Weights of a small transformer language model.
Architecture: LayerNorm before each block, rotary positions, biases, untied embeddings, normalized queries and keys.
Each number is 128 + 24 x the weight over the matrix's rms, rounded and kept within 0 to 255. Layers, rows and columns count from 0.

# layer 2 attention key, 192x256, rms 0.0986, rows 51-155, columns 192-255
[[ 78 109 113 141 110 131 171 143 122 120 203 127 104 139 159 138 118 107 151 129 132 100 114  96 103 107 153 115 111 140 179 146 132 121 100  71 149  80 122 164 104 128 134 125 141 121 129 101 136 110 115 146 123 159 158  81 159 140 125 123 162 169 107 145]
 [ 85 138 109 137 119  98 143 147 157  85  91 133 115 117 160  99 130 141 135  98 128 103 119  87 117 103 143 144 164 168 115 173 127 125 136 131  55  97 125 105  75 143 164 133 135 101 135 156 136 105 131 136 105 161 110 144 180 117 116 147 195 125 136 120]
 [129 110 158 137 123 134 102 119  89 138 120 125 125 143 142 132 107 118 113 102 148  94 122 190 148 106  87 123 106  85  88 134 164 142 116  84 138 138  56 157 136  80 139 122 108 163 149 125 135 128  90 101 143 153 135  83 135 128  98 169 130 141 151 149]
 [196 170  75 133 125 146  84 170 142 143  82 137 143 112 119 148 144 129 132 102 134 208 170 111  68 134 114 115 115 120 136 106 135 182 107 109 148 146 138  73 119 160 125  87 216 191 245 186  94  78 123 148 151 129 109 141 174  90 175 134  84 102 157 193]
 [137 121 122 117 112 119 150 147 125  89 115 151 137 120 153 125 115 137 112 130 146 208 118  97 101 127 115 131  78 142 123 129 123 131 163 154 150 151 168 129 130 108 149 121 157 131 154 157 136 134 138 119 152  46 122 138 170 167 137  86  99 162 118 144]
 [109 112 104 143 179 146 148 195 124 194 181 104 112 119  82  99 166 137 142 119 136 121 124 154 155 130 111 165 122 155 179 124 123 113 109  60 121 116 133 121 163 118  65 154 138 111 108 131  95 162 131 123 137 183 141 153  89 119 152  91 128 121 113 118]
 [114  60 150 131 161 145 103  93  92 111 160 144 114 128 191 135 139 110 134 115 135 116 132 165  93 143 140 117 112 102 127 113  96 118 121  88 183 110  84 215 128 123 120 103 154 107 132 122 119 147 122 125 127 112 133 113  82 143 142 179 125 158  98 147]
 [108 145 157 121 124 154 120 105 135 124 131 154 130 141 129 125 107 103 141 177  90 125 126 113 149 156 120  97 155 114 101 106 100 108 147 130 146 132  64 130 112 138 168 147 113 102 122 116 106 103 127 123  88 173  59 128 117 122 115 145 145 139 154  95]
 [130 139 112  87 137 105 116  96  87 107  75 131 123 140 147 121 168 134 117 120 108 127  91 136 116 136 122 143 160 121  98 125  61 119 160 146 118 130 116 160 157 145 162 172 162 120 160 125 162 140 154 137 141  55 162 163 144 140 122 142 109  77 117 110]
 [156 118 127  84  97 144 169 111 161 122 120 127 131 132 109 118  95 157 129 123 138 128 146 134 141 125 144 106 130 118 109 122 127 152 130 130 127 103 147 114 107 131 136 107 104 131  92 121 127  97 162 124 130 109 140  97 146 136  95 132 138 105 115 137]
 [138  93 129 135 156 115 120  92 108 119  93 102 111 105 124 122 137 125 146 100 116  70 151 168 114 135 147  98 123 132 119 107  91  77 149 122 148 106 145 203 153  97 103 143 111 111 153 117 131 210 123  76 151  91 154 116 109  97 132 138 106 130  86 100]
 [145 124 124 117 128 112  75  87 131  98 110 145 144 143  87 127 135 148 131 133 116 123 147 132 134  94 112  76 157 117  61  93 113 140 139 140 159 175 119 136 133  96 131 112 131 141 161 114  65 120 137 136 124 117 109 133 101 144  93 130 119 115 113 129]
 [161 160 111  79 103 143 134 123 119 120 153 122 139 128 141 115 118 122 174 164 107 169 105  82 124 137 171 145  42 127 164  96 116 146 144 135 158 156 183 179  94 139 154 144 141 115 132 224 126 130 130 148 114 108 124 102 134  86 132 127 124  97 150 144]
 [114 137 115  99 139 138 129 148 134  99 133 122 115 145 167 173 148 125 137 111 168 135 107 137 140 197 105  98  87 148 155  99 107  85 131 160 181 135 130 147 115 104 126 153 141 142 136 111 137 138 151 142 125 136 142 103 105 107 131 100 114 136 113 128]
 [111 145 176 144 135 136 124 136 162 167 137 117 175 153  89  78 107 137 139 134 123 138 116 137 128 105 157 147 131 162 134 150 142 153 133 145 115 131 123 128 112 141 124 135 128 120 106 153 125 141 116 139  96 139 110 159 114 131 127 133 145 174 148 133]
 [104 132 188 168 169 154 107 146 150 179 149 120 172 154  78  62 116 117 138 134 128 151 128 134 111 125 162 121 162 135 119 131 135 142 122 133 171 153 128 128 154 128 121 152 143 100 117 146 101 158 122 161  87 126 101 164 114 103 166 143 141 208 160 144]
 [122 142 123 135 133 107 123 122 134 139 136 107 133 140 150 152 130 127 124 129 149 150 131 115 118 145 137 131 123 122 143 123 119 117 109 141 132 146 130 149 114 135 123 113 124 118 116 141 107 140 146 120 121 113 131 123 108 127 127 128 123 148 123 132]
 [134 154 139 137 140  99 123 150 116 134 146 129 122 126 141 138 129 142 145 112 169 155 135 117 108 135 115 110 136 113 105 113 122 103  80 147 157 135 137 125 133 131 114 140 121  99 103  99 129 110 119 123 127 120  96 106 112 144 139  98 123 132 106 116]
 [126 151 148 130 131 117 134 138 117 114 125 129 133 155 117 169 121 150 145 127 137 134 107 145 151 138 104 125 134 147 136 127 117 151 155 137 138 100 109 152 105 124  90 122 130 130 154 126 151 127 123 138 125 129 172 104 106 121 136 134 141 143 137 126]
 [109 136 133 148 148 105 119 133 145 143 145 109 125 150 123 129 128 119 136 126 148 145 142 114 115 137 136 113 121 134 137 113 110 107 127 135 135 160 127 141 128 136 132 130 107 106 120 139 102 141 147 128 115  99 125 128 103 135 127 125 107 163 119 127]
 [185 119  81  75 121 133 119 119  79  64 123 155  62  92 181 157 168 125 119 140 147  98 150 122 129 155 108 112 106 100 108  84 129 100 115 116 145 143 128 106 155 120 133 135 135 141 146  87 104 105 123  90 169 122 125  77 123 117 113 113  87  34 101 130]
 [141 108 127 129 125 113 144 115 130 100 117 134 142 158 116 132 113 145 113 105 116 107  91 130 113 138  76 118  83 139  94 157 119 128 137 155 122 180 145 132  75 117 137 124 140 125  93 166 129 121 137 100 136 120 125  72 127 184 115 122 150 102 123 144]
 [132 157  96 122 100 128 176 109  99 135 109  84 134 119 141  95 105 118  98 156 104 127 145 132 108 133 142 134 118 166 150 126 132 163  88 105 123 109 114 153 132 117 140 101 106 145  82 163 136 140 183 104 134 108 155 135 112 152 118 138 130 125 145 119]
 [145 136 126 150 138 101 126 127 132  97 130  95 121 138 177 144 123 115 124  99 162 109 124 107 124  84 162 153 102 131 182 106 131 104 112 120 108 116 146 142 127 113 137  90  77 135 129 145 107 162 165 162 116 101 141 141  83  96 102 106 155 153 144 131]
 [130  84 143  99 151 168 151 148 140 109 138 125 124 127 147 121 143 131 126  86 126 130 128 103 159 169 155 162 151 133 108 141 133 128 138 112 124 122 125 132 108  75 147 112 124 135 153 139 156 128 111 135 126 132 118 114 167 130 101 148 109 150  97 107]
 [137  97 151 117 169 113 123 156 128 137 101 115 105 122 114 143 133 110 123  91  90 114 150 112 120 165 126 122 146 139 174 156  83 107 106 120 129 153 110 141 168 123 128 110 126 111 107 119 133 153 105 117 121 109 133  81 172 134 130 139 120 117 133 122]
 [149 119 113 145 137 109  85 157 159 148  97 137 117 156 112 136 115 161 143 116 101 136  94 112 113 138 143 112 107 129 103 123 110 145 151 133 122 125 146 141 146  59 105 162 133 120 133  88 138 136 128 103 144 156 125 141 119 150 150 176 121 125 158 146]
 [141  90 101 133 102  89 165 116 138 122 166 143 161 103 122 142 148 137 146  93 129 147 147 113  98 142 159 125 139 152 109 129 164 111 104 143 129 121 119  84 109 158 135 116  98 107 157 143 142 120 120 130 132 130 131 103 105  98 127 106 129 144 145 113]
 [143 105 117 150 127 128 137 143 113 118 149 137 106 113  91 137 162 106 148 160 119 127 150 130 153  94 126 111 132 128 107 103 162 136 160 142 141 151 119 130 134  98  92 137 111 151 120 110 162 129 137 165 131 128 127 142 136  72 126 106 124 135 131 136]
 [138 183 108 136  79 154 102 122 113 128 157 121 122 168 148 125 135 136 146 140 154 151 142  98 133  94 116 146 107 119 124 117 146 105 125 122 121 126 120 125 122  98 149 115 120 125  95 121 143 140 115 125 141 162  99 115 159 107 116 146 138 133 139 139]
 [109 125 115 144 137 131 124 150 162 122 139 146 121 103 157 133 115 128 115  81 176 145 169 121 149 170 111 146 156 128 157 107  92 116 111 111 124 117 129 114 141 121 103 177 134 120  98 136 100 128  89 101 111 165 132 117 129 151 128 128 122 118 135 121]
 [124  92 127 121 114  94 128  95 129 135 124 143 111 125 130 126 145 125 160 125 152 114 118 145 106  67 139 131 113 149 115  90 182 141 135 145 109 110 117 150 155 119 138 102 108 134 144 169 145 135 123 125 100 113 153 121 123  83 118 139 108 131 143 108]
 [112 165 145 135 115 130 134 164 106 157 136 150 131 134 142 139 141 141 116  86 133 105 122 130 124 115  80 130 148  98 140 108 126 145 130 125 118 133 119 143 120 146 123 132 101 109 133 111  83 112 137  97 129 153 126 122 124 116 128 113 126 150 107  88]
 [130 109 151 131  95 101 171 104 113 121  98 109 130 126 139 106 123 148 145 146 151 121 113 157 131 102 132 158  79 149 109 116 122 120 129 171 136 117 150 144 162 111 124 110 137 158 154 110 129 116 143 131 156 135  76 122 122 146 133  85 189 141 147 151]
 [102  96 151 125 153 128  90  95 148 139 154 124  96 116 119 150 115 138 149 135 122 129 154 129 141 151 139 112 184 111 113 128 112 133 131 123 174 148 130  82 181 147 122  89 105 111 122  94 119  99  93 137 130 118 121 150 165  99 160 172 107 129 153 137]
 [153 125 150 169 146 135 122 147 131 153 116 110 118 119 103 144  90 124 128 127 188 130 136 128 145 157 105 108  96 106 160 106 168 124  85 105 153 146 147 105 119 147  61 149 118 126 177 117 103 121 135 130 120 148 118 130 137 119 129 138 156 133 117 115]
 [135  96  93 145  91 124 109 139 120 133 114 149 110 135 108 110 157 147 153 144 174 166 118 126 152 115  86 128 138  79 114 110 163 145 133 119 136 112 117 114  90 100 137 119 121 130 150 139 126 103 106 115 100 158 159 144 124  98 121 125 114 121 111 121]
 [132 113 128 105 113 143 141 127 127 149 172 142  92 117 127 157  98 136 132 138 113 121 108 110 149 134 114 132 178 145 108 118 106 129 116 147 110 165 137  69 119 113 167 103  80 120 146 107 138 112 117 124 131 103 137 163 183 116 128 160 122  74 139  94]
 [ 91  77 104  91 160 122 108 138 124 155 137 141 141 110 155 102 144 159 111 130 100 161  93 117  97  92 125 131 142 131 124 161 130 139 140 165 112 129 104  94 123 165 135 143 124 128  74 128 144 136 113 125  95 143 150  78 144 134 105 150 120 101 110 197]
 [ 92 110 127 128 179 138 159 142 124 119 127 156 111 119 143 142  99 105 125 124 148 125 107 166 135 153  98 118 111 129 126 142 123 129 109 102 119 121 102 123 106 133 166 150 130 101 126 136 129 111 142 140 125 119 141 139 122 145 111 114 126 148 139 152]
 [142 118 153 109  79 142 125  85 126 129 112 124 131 120 129 110 121 136  70 125 114 105 155 132 136 112 128  96 121 136 118 147 147 155 132 178  94 118 110 146  95 117 140 113 170 104 113  91 122 168 121 121 126 165 138 104 120 125 116 155 116 108 107 157]
 [112 126 100 157 110  94 118 120 127 118 150 106 126 112 139 150 129  86 140 101 149 157 110 129 126 110 104 112 126 160 122 142 164 119  97 136  96 163 136 142 166 131 149 110 148 136  98 136 129 128 132 136  96 137 118 136 113 117 124 120 107 120 110 166]
 [ 88 159 118 129 163 112 124  94 122 157 170 108 140 135 111 161 139 107 101 117 113 116 125 165 140 160  99 161 161 140 144 144 187 138 109 155 102 123 113 145 110  88 121 133  98 129 134 121 125 128 101 132 129 131 119 148  98 133 152 160 109 121 107 134]
 [139  99 125 118 130 103 107 160 100 121 139 118 140 139 116 136 122 142 156 111 173 144 152  82 131 203  93 134 126 129 117 109 110 103 116 147 108 141 125 115 135 157 112 108 142 144 131 121  97 124 107  86 133  75  82 163 120 138 130  80 129 131 128 104]
 [125 157 165 129 111 117 174 167 105 147 140 101 146 127 142 158 119 133 132 106  97 109 129 143 146 107 121 178 132 166 120 136 141 109 122 109  91 155 140 131 125 154 104 102 117 177 133 116 149 100 130 139 135 104  76 128 154 161 111 150 124 129 181 116]
 [103  89 132 131 122 130 146  88 123  80  62 102 123 133 174 173 118 145 135 104 107 118 145 124 136  81 118 138 105  99  90 130 164 104 147 119 134 143 124 170 161  88 109 100 155 179 111 104 155  74 169 150 120 102 182 145 122 111  96 187 147 116 110 121]
 [112 154 116 159 119 141  93 127 107 119 168 114 124 109 143 128 161 137  95 118 133  74 140 100 105 137  99 115 103  77 118  87 132 138 142 119 127 113 118 126 124 154 150  84 121 126 138 162 158  90 108 127 140 121 181 124 142 133 113 140 134 118  85 114]
 [131  95 121 127 127 106 157 122 144 110 113 156 122 145 129 128 137 128 138 126 139 135 140 120 119 151 117 119 126 109 116 177 142 114 126 118 161 131 109 128 140 122 166 115 136 124 188 108 149 125  98 105 107 141 172 135 134  93 125 164 105 170 123 149]
 [ 90 138 146 128 130 124 134 137 155 108 149 114 154 162 113 116 110 153 118 121 139 134 127 109 139 149 130 124 141 151 148 130 147 144 126 148 141 127 109 144 160 135 149 114 133 115 148 136 136 130 127 150  94 139 146 163 101 139  56 143 108 204 144 161]
 [116 118 146 144 158 110 110 144 155 139 208 122 143 140 102 118 135 109 170 176 170 179 132  71  86 163 151 101 132 169 149  98 121 116 109 151 171 158 171 116 129 126 133 122 120  89  87 143 107 159 146 163 112 144 122 152 118 138 112  73 108 153 125 114]
 [128 170 150 141 125 138  91 155 118 120 116 137 121 110 150 126 142 142 108 123 112 136 111 159 124  78 116 152  95 148 130 106  87 152 137 110  64 126 100 140 120 143 124 128 118  69  93 140 114 127 134 115 138 122 128 123 146 133 107 135 119  97 126 111]
 [120 124 122 117 125 131 135  75 139 134 152 143 124 146 125 105 126 118 138 125 146  95 113 107 147 166 139 113 137 122 128 133 159 142 131 106 146 111  98 115 137 150 134 137 114 129 161 139 119 143 119 132 101 135 152 126 108 115 131 118  94 169 108 173]
 [121 140 134 134 121 143 109 104 155 129 144 128 129 141 125 122 119 149 111 143 157 110 149 116 125 146 124 120 121 130 128 142 141 126 131 130 129 149 129 116 160 138 121 141 107 112 121 142 103 127 129 146 124 148 130 135 112 128 103 123 112 153 125 150]
 [124 146 147 122 125 158 126  88 163  88 130 134 134 113 117 137 128 129 142 142  98 186 147 111 123 103 141  99 121 104 133 129 131 153 123 114 132 157 143 143 137 131 137 120 159  79  96 140 109 126 101 143 106 155  82 151 135 117 131 125 124 153 182 131]
 [121 135 109 107 146  75 134 185 129 103 122  99 118 123 129 101 134 132 147 124 153 106 151 106  84 157 142 127 109 156 173  93 133 141 130 113 128  87 133 154  97 121 143 138 131 181  91 133 167 159 106 104  94 160 163 116  82 100 116 146 168 145  77 110]
 [157 117 129 103  99 122 113 146 152  91  55 104 152 112 143 140 141  98 125 137 122 130 154 113 141 186 159 128 172 165  77 125 132 124 144 178 105 123 118 170 104 135 138 111 131 144 163 174 157 130 155 139 110 146 131 102 169  79 118 161 102 115 156 145]
 [118 161 126 113 138 142 140 155 134 129 148 116 146 121 142 111  93 116 141 154 139 168 124  89  81 133 160 135  95 147 193 114 154 153 139 143 146 156 175 127 131 118 167 119 139 136 136 147 119 140 164 165 115 147 158 116 138 130 101 115  58 145 180 141]
 [113 133  86 135  51 115 166 107 168 137 149 108 133 129 116 149 142 129 130 132 105  98 150 105 242 160 172 139  65 110 105 126 132 145 162 129 115 122 152 114 123  77 142  99  90 140 164 158 179 146 149 136 137 117 135 141 127  97 118 133  66 132 125 105]
 [137 121 128  86 147 110 151 134 112 118 101 129 114 137 109 110 137 122 153 108 114 100  93 156 155 130 150 141 120 150  98 155 108 134 128  87 102  94 127 139 114 124 124 142 110 161  96 147 155 132 131 102 146  97 129 133 127 119 173 138 137 112 125 117]
 [126 116 121 117 141  94 174 142  96 186 133 116 114 111  91  88 128 115  80  96 103  81  84 212 174  88 112 116 173 141 162 121 135 118 119 103 108 121 121  87 144 112 129 174  91 190 101 100 122 172 132  84 132 110 126 147 118 152 137  91 119 126 107 125]
 [116 125 153 177 150 137 116 171 140 153 121 112 130 130 111 133 138 101 144  98 147 128 120 113 116 119 116 172 132 126 121 116 175 134 110 116 122  49  83 126 132 106 119 153 108 151  40 123 135  48 126 142 166 173 155 146 113  87 111 144 193 146 158 142]
 [134 177 110 132 149 139 111 139 155 170 194 135 148 116  88  89 129 128 126 159 138 128  91 133 140 148 140 117 151 137 182 126 119 184  87 127 134 127 167 128 121 137 160 126  67 128 107 141  85 174 118 134 102 159  99 133 132 153 138  98  96 135 127 157]
 [141 133 103  95 139 118 124  90 100  93 111 127 119 141 145 155 127 114 109 142 113  85 108 170 149 121 129 105  84 148 112 114 129 137 118 102 146 139 130 129 126 132 123 152 105 143 160 136 146 183 123 125 124  87 147  95 156 154 148 121 132 134 144 124]
 [104 176 148 146 127 128 125 147 117 147 118  89 130 139 151 123 140 162 147 150  85 136 177 140 114 131 113 125 134 142 111 126 138  96 139 143 144 159 146  94 183 110 117 121 133 121 157 109 126  97 136 124 176 164 118 141 132 126 112 116 120 106 142 120]
 [145 177 118  75 134 102 119 172 142 135  99 111 140 103 104 109 112 159 137  67 112 103 135 183 128 130 146 141 124 165 160 139  94 140 121 119 147 141 118 134 106 146 133 114 100 169 158 155  80 149 121 111 128  95 128  97 137 175 139 101 113  99 112 124]
 [100  99 142 102 127 135 155 102 113 113 124 117 133 129 132 151 133 139 137 128 105 121 102 126 141 118 133 122 147 144  93 150 123  95 115  94 125 154 127 144 158 112 126  91 124 121 117 110 142 117 124 136 159 108 116 155 120 124 188 117 140 152 142 135]
 [125 111 128 168 135 149 152 149 114 127 133 142 145 118 140 126 114  85 126 151 147 136 112  87  97 123 125 164 166 150 171 126 132 106 131 136 140 106 127 132 123 153 148 140 144 112 129 125 109 138 142 141 109 123 119 161 115 132 131 120 121 182 100 149]
 [130 146 146  94 113 152 120 149 131 134 144  91 145 145 116 137 114 117 141 132 143 129 156 115  89 117 146 130 104 143 148 126 179 141 128  87 129  77 139 114 121 155 150 103 125 127  84 159 164 100 116 113 110 118 164 141 134 146 111 134 163 147 135  99]
 [137 146 140 116 156 121 100 140 156 137 167 129 129 117 111 145 134 132 138 151 140 135 128 126 119 171 127  93 117 118 110 125  51 153 134 136 147 126 153 103 121 136 131 109 120  61 126 143 121 201 108 128 138 161  65 163 114 138 161 114  80 144 118 154]
 [123 139 114 130 146 110 138 116 132 117 123 102 108 133 136 140 145 167 162 126 117 118 158 135 157 146 138  97 114 145  89 111 128 126 106 130 139 104 162 125 158 130 108 116 140 194 149 126 173 115 161 125 113 105 158 102 138 139 159 131 152 115 126 128]
 [132 112 106 136 124 142 139 136 140 144 130 107 148 105 122 126 140 118 109  96 155 102 118  58 123 139 146 142 163 147 162 104 131 113  89 111 106  80 157 132 110 163 140 127 111 110 131 146 144 127 159 118 125  86 129 110 156 101 122 142 165 147 101 109]
 [ 88  68 130 148  96 117 158  89 110 120  80 112 122  99 129 135 109 119 102 107 124  51 143 136 205 125 148 124 145 128  90 172 142 114 136 137 127 140 118 138 116 127  95  86  79  89 163 118 127  87 108 110 100 163  93 132 120  94 109 155 111 146 106 108]
 [145 118 115  72 119 104 161 145 120 137 119 128 138 130 141  91 119 128 102 123 137 154  80 157 139 152 130 200 167 141 143 124 122 145 148 110  98 146 123 134 132 125 143 169 159 139 116 144 172 142 128 118 123 105 138  99 143 154 140 140 119 105 143 137]
 [119 124 112 116 165 136 135 146 136 132 145 109 128 113 128 116 172 161 149 121 107 167 143 154 139 150 139 127 148 150 125  91 117 108 115 120 108 110 141 124 150 110 125 105 138 116 116 105 148 152 159 113 110  92 142 112 125 149 133  95 155 136  95 135]
 [121 172 134 121 107 115 155 111 108 102  90 110 111 143 128 119 103 143 178 159 135 137 142  79  64 119 101 132  69 150 112 161 157 110 133 103 170 112 134 138 128 135 125 165 159 121 133 102 117 100  84 160 132  75 161 119 110 165 115 122 146 150 150 102]
 [120 125  99 161 119 127 165  82 130 140 154 165 133 123  96 139 148 137 108 151 109 117 144 156 140 124 139  67 100  80 109 163 115 117 139 140 118 129 146 157 119  92 131 125 167 101 163 108 123 127 129 129 109 132  81 141  82 139 125 150 112 154 101  89]
 [139 118 110 132 118 109 107 147 126 124 128  95 139 116 130 130 115 129 134 147 120 142 114 159 148 137 117 118 118 151 154 144 132 103 114 117 118 127 155 142 127 116 144 136 140 141 138 121 156 136 112 117 141 145 168 134 133 115 138 109 129 133 107 130]
 [134 152 135 113 138 137 151 161 135 115 144 132 141 141 106 120 119 128 171 169 124 117 118 111 137 127 126 129 105 148 136 160 151 168 120 134 140  62 150 124  93 124 124 107 135  95  93 146 143 118 121 118 116 162 111 141 127 122 143 117 145 152 160 147]
 [116 124 136 132 122 144  99 118 142 149 139 110 110 120 106 110 130 127 118 158 171 151 139 119  92 125 131 123 165 108 107 134 128 122 118 157 112 132 147 110 169 160 135 117  68 157 102 118  86  82 137 101 160 146 142 123 140 134 141 110 118 143 131 122]
 [123 141 135 153 150 122 128 105 144 167 137 107 119 138 110 113 113 116 146 175 165 116 150 106  80 145 128 101 150 157 149 120 121 125 120 145 127 172 187 135 179 152 139 115  86 144 118 128 106 119 151 122 134 154 139 132 147 126 119 118 109 152 133 111]
 [143 109 138 121 129 128 141 152 109 113 135 131 128 119 139 132 114 128 144 120 126 134 121 147 123 113 112 114 112 132 133 123 135 125 129 144 130 136 143 105  97  97 141 133 141 120 137 117 163 121 102 132 117 111 111 141 138 114 129 113 120  89 131 114]
 [166 169 146 149 131 133 131 166 123 123 143 127 156 127  99 131  97 132 168 177 170 155 124  63  97 109 126 127  76 155 160 172 186 153 152 166 178 133 170 101  88 128 152 152 117 108 111 155  94 154 100 147 125 150  94 141 122 179 132  99  97 162 173 123]
 [101  80 130 124 131 119  98 129 121  94  94 134 109 128 160 144 110 121 112  82 118  97 139 124 172 118 117 143  98  93  95 151 103 148 153 118  96 100 128 205 152 124 140 105 162 140 147 124 119  87 153 151 132 122 106 116 132  97 133 139 125 108 123 120]
 [ 96  95 141 135 140  90  97 124 114 132 111 112 121 144 137 153 109 137 134 111 104 140 133 135 151 119 122 146 112 103  88 130 108 138 136 142 104 107 115 177 129 131 112 120 145 150 149 114 147 139 143 132 145 108 173 126 122 133 141 150 110 130 100 143]
 [120 118 163 169 156 113 133 138 155 142 137 114 157 151 127  85 112 117 188 153 138 141 118 124 124 143 126 144 109 181 169 141 137 129 101 134 151 157 123 149 122 115 153 120 112 125 110 138 144 125 125 142 112 141 126 173 118 124 107 123 114 166 156 116]
 [121 133 128 173 158 120 121 114 114 144  96 118  96 131 128 154 115 144  81 106 128 119 142 153 108  96  98 128 146 131 124 116 166  87 147 118 105 112 103 102 164 156 119 152 173 135 156  93 148  50 116 136 143  70 167 158 120 195 104 143 168 123  73  95]
 [117  97 192 148 147 156 104  99 116 119 121 125 110 150 142 164 104 137 120 120 135 145 143 129 122 148  90 105 129 109 104 132 121 131 187 147 123 146 128 146 125 116 152  90 139 129 106 121 137 116 136 145 130 124  89 151 118 121 167 128 159 134 149 105]
 [159 160 183 102 119 149  95 120 123  69  87 161 139 140 139 128 107 104 176 158 155 154 128  53  78 116  98 124 128 142 107 148 166 140 156 183 134 144 112 154 117 124 183 109 144 120 129 120 126 112 117 176 137 139 108 131 175 157 108 143 136 136 184 126]
 [142 164 149 100 103 128 107 146 116 137 117 118 117 133 151 113 122 123 116  93 132 121 135 111 127 118 135 107 138 132 121 126 109 129 120 101 138 139 163 137 154 106 139 113 140  99 146 147 115 158 121 127 161  89 147 125 150 160 135 135 128 139 143 108]
 [107  78 117 173 109 124 173 102 142 116 140 123 121 113 137  96 111 116 115 110 130 117  93 107 123 104 121 136 121 115 134 126 159 130 136  94 115 122 105 157  82 135 129 109 111 123 135 156 137 102 110 123 114 122 149 132 121 123 115 135 117 124 105 129]
 [ 95  83 114 179 122 115  87 125 126 153 156 117 109 133 178 136 135 125 144  97 140  66 161 118 132 139 121 136 102 115 120 144 112 120 114 105 109 124 151 154 159 140  82  69 158 139 140 133 125 158 156 107 136 125 166 148 149  98 157 161  94 156 123 120]
 [109 138 101 127 125 108 136 160 113 164 116 134 158 112 110 126 120  89 135 143 103 151 129 115 146 136 126 123 110 159 161 137 121 120  92 141 152 104 162 101 113 159 121 117 147 153 154 105 113 125 121 116 135 142 103 112 144 149 138 111 113 142  86  91]
 [144 154 163  94 139 155 118 136 152 111 145 123 103 129 144 108 128 119 116  70 148 108 141 174  70 183 184  78 131 121 145  69  61 102 135 132 119  90 116 130 165 150 170  60 134 129 156 160 195 163 127 116 133 103 149 101 146 109 176 152 126 143 174 133]
 [167 145 109  60 107 134 146 108 160  58  77 136 143 142 125 128 122 119 123 122 127 153 151  80 140 124 174 132 102 128 135 140 115 196 144 148  98 117 170 142  94 156 176  92 114 145 124 147 153 129 171 124 137 128 149 111 182  91  94 162 114 106 155 120]
 [146 169 128 125 108 169 133 111 151 138 128 134 139 151 132 121 159 115 118 141 131  91 132 117 145 165 136 117 147 118 116 148 134 120  89 121 145 137 134 127 132 119 124 102 107 116 138 136 108 131 149 136 144 155 126 136 169 130 125 164 115 148 154 144]
 [146 179  82  78  99  96 146 128 165 132 101 113 128 109  71 142 101 157  78  94  82 150 132 115 151 133  87  92 124 125 127 116 105 170 147 120  56 142 186 101  90 134 174  72 148 128 105 158 144  47 137 129 152 121 115 115 198 166 125 107 118  93 127 117]
 [137 152 108 134 123 124 131  91 152  99 109 154 115 157 104 113 127 139 116 120 135  88 113  80 124 104 106 178  95 120 130 148 155 186 125 117 113 128 123 160 100 107 140 125 106 123 106 115 130  69 135 156 116 132 147 129 163 190  77 123 166 101 126 137]
 [154 108 122 117 146 112 105 173 124 123 107 105 148 109  96 127 112 113 160 138 121 188 123 142 125 149  91 140 114 124 142 111 130 119 118 130 151 129 113 125  90 151 132 122 130 152 126 176 142 123 120 122 133 110 115 139 117 149 142 123 101  94 115 127]
 [110 120 138 180 121 114 125 136 123 148 152 105 104 146 147 163 109  99 116 144 151 129 116 144  91 134 133 132 105 121 143 143 133 132 151 167 175 101 118 131 118 118 112 127 103 134 136  87 179 169  91 144 103 139 166 104  75 110 125 159 134 137 126 140]
 [153 151 129  52 147 116  99 136 139 171 171  96 130 143 125 117 159 155 112 136 120 165  72 137  95 190 158 145  95 122 164  64  61 110 139 134  97 134 188 144 164 125 142 171 146 112 135 189 118 164 133 103 135  78 145 110 139 146 198 116 143  71 147 120]
 [ 90 139 182 107 158 108 106 122  73 129 161 119 123 153 154 111 124  86 157 154 142 112  81 179 119 124 150 109  90  93 117 120 106 131 126  97 150  89  95 145 131 124 130 178 117 116 110 111 146 167 116  83 131 104 154 130 129 137 121 151 163 114 160 104]
 [144  71 103 143 140 136 165 154 109 161 141 114 115 118 121 129 114 123 153 164 122 133 171 116 109 132 101 117 112 153 138 143 123 117  97  95 127 115 148  92 141 173  78 128 170 147 140 150 133 118 121  99 116  84 141 133 125 101 161 141 123 124 114 139]
 [119 165 109 151 125 164 195 132 133 133 127 145 173 120 124 140 142  87 114 145 130 180  86  91 142 135 121 139 162 142 148 139 163 135  94 145 131 134 102  96 130 129 146 123 103 150 140 109 117 111 123 151 116 165  96 112 109 121 114 116 123 146 165 142]
 [120 134 102 193 150 142 119  95 131 146 161 106 132 116 102 122 123 147 137 169 141 117 157 176 149 145 130  87 129 100 151 168 138 127 140 124 182 137 181 131 147 103 102  87  90 164 139 102 119 205 138 125  99 145  78 141  71 102 184 103  82 141 136 149]
 [ 99 161 110 179 134 146 131 145  98 162 176 118 141 118 168 152 142 116 120 129 147 142 107 136 121 146 167 120 149 133 157 145 124 130 102 151 150 110 170 108 140 144 136 140 139 102 157  92  93 169 136 142 120 119 105 126  99 115 123  77  97 143 118 141]]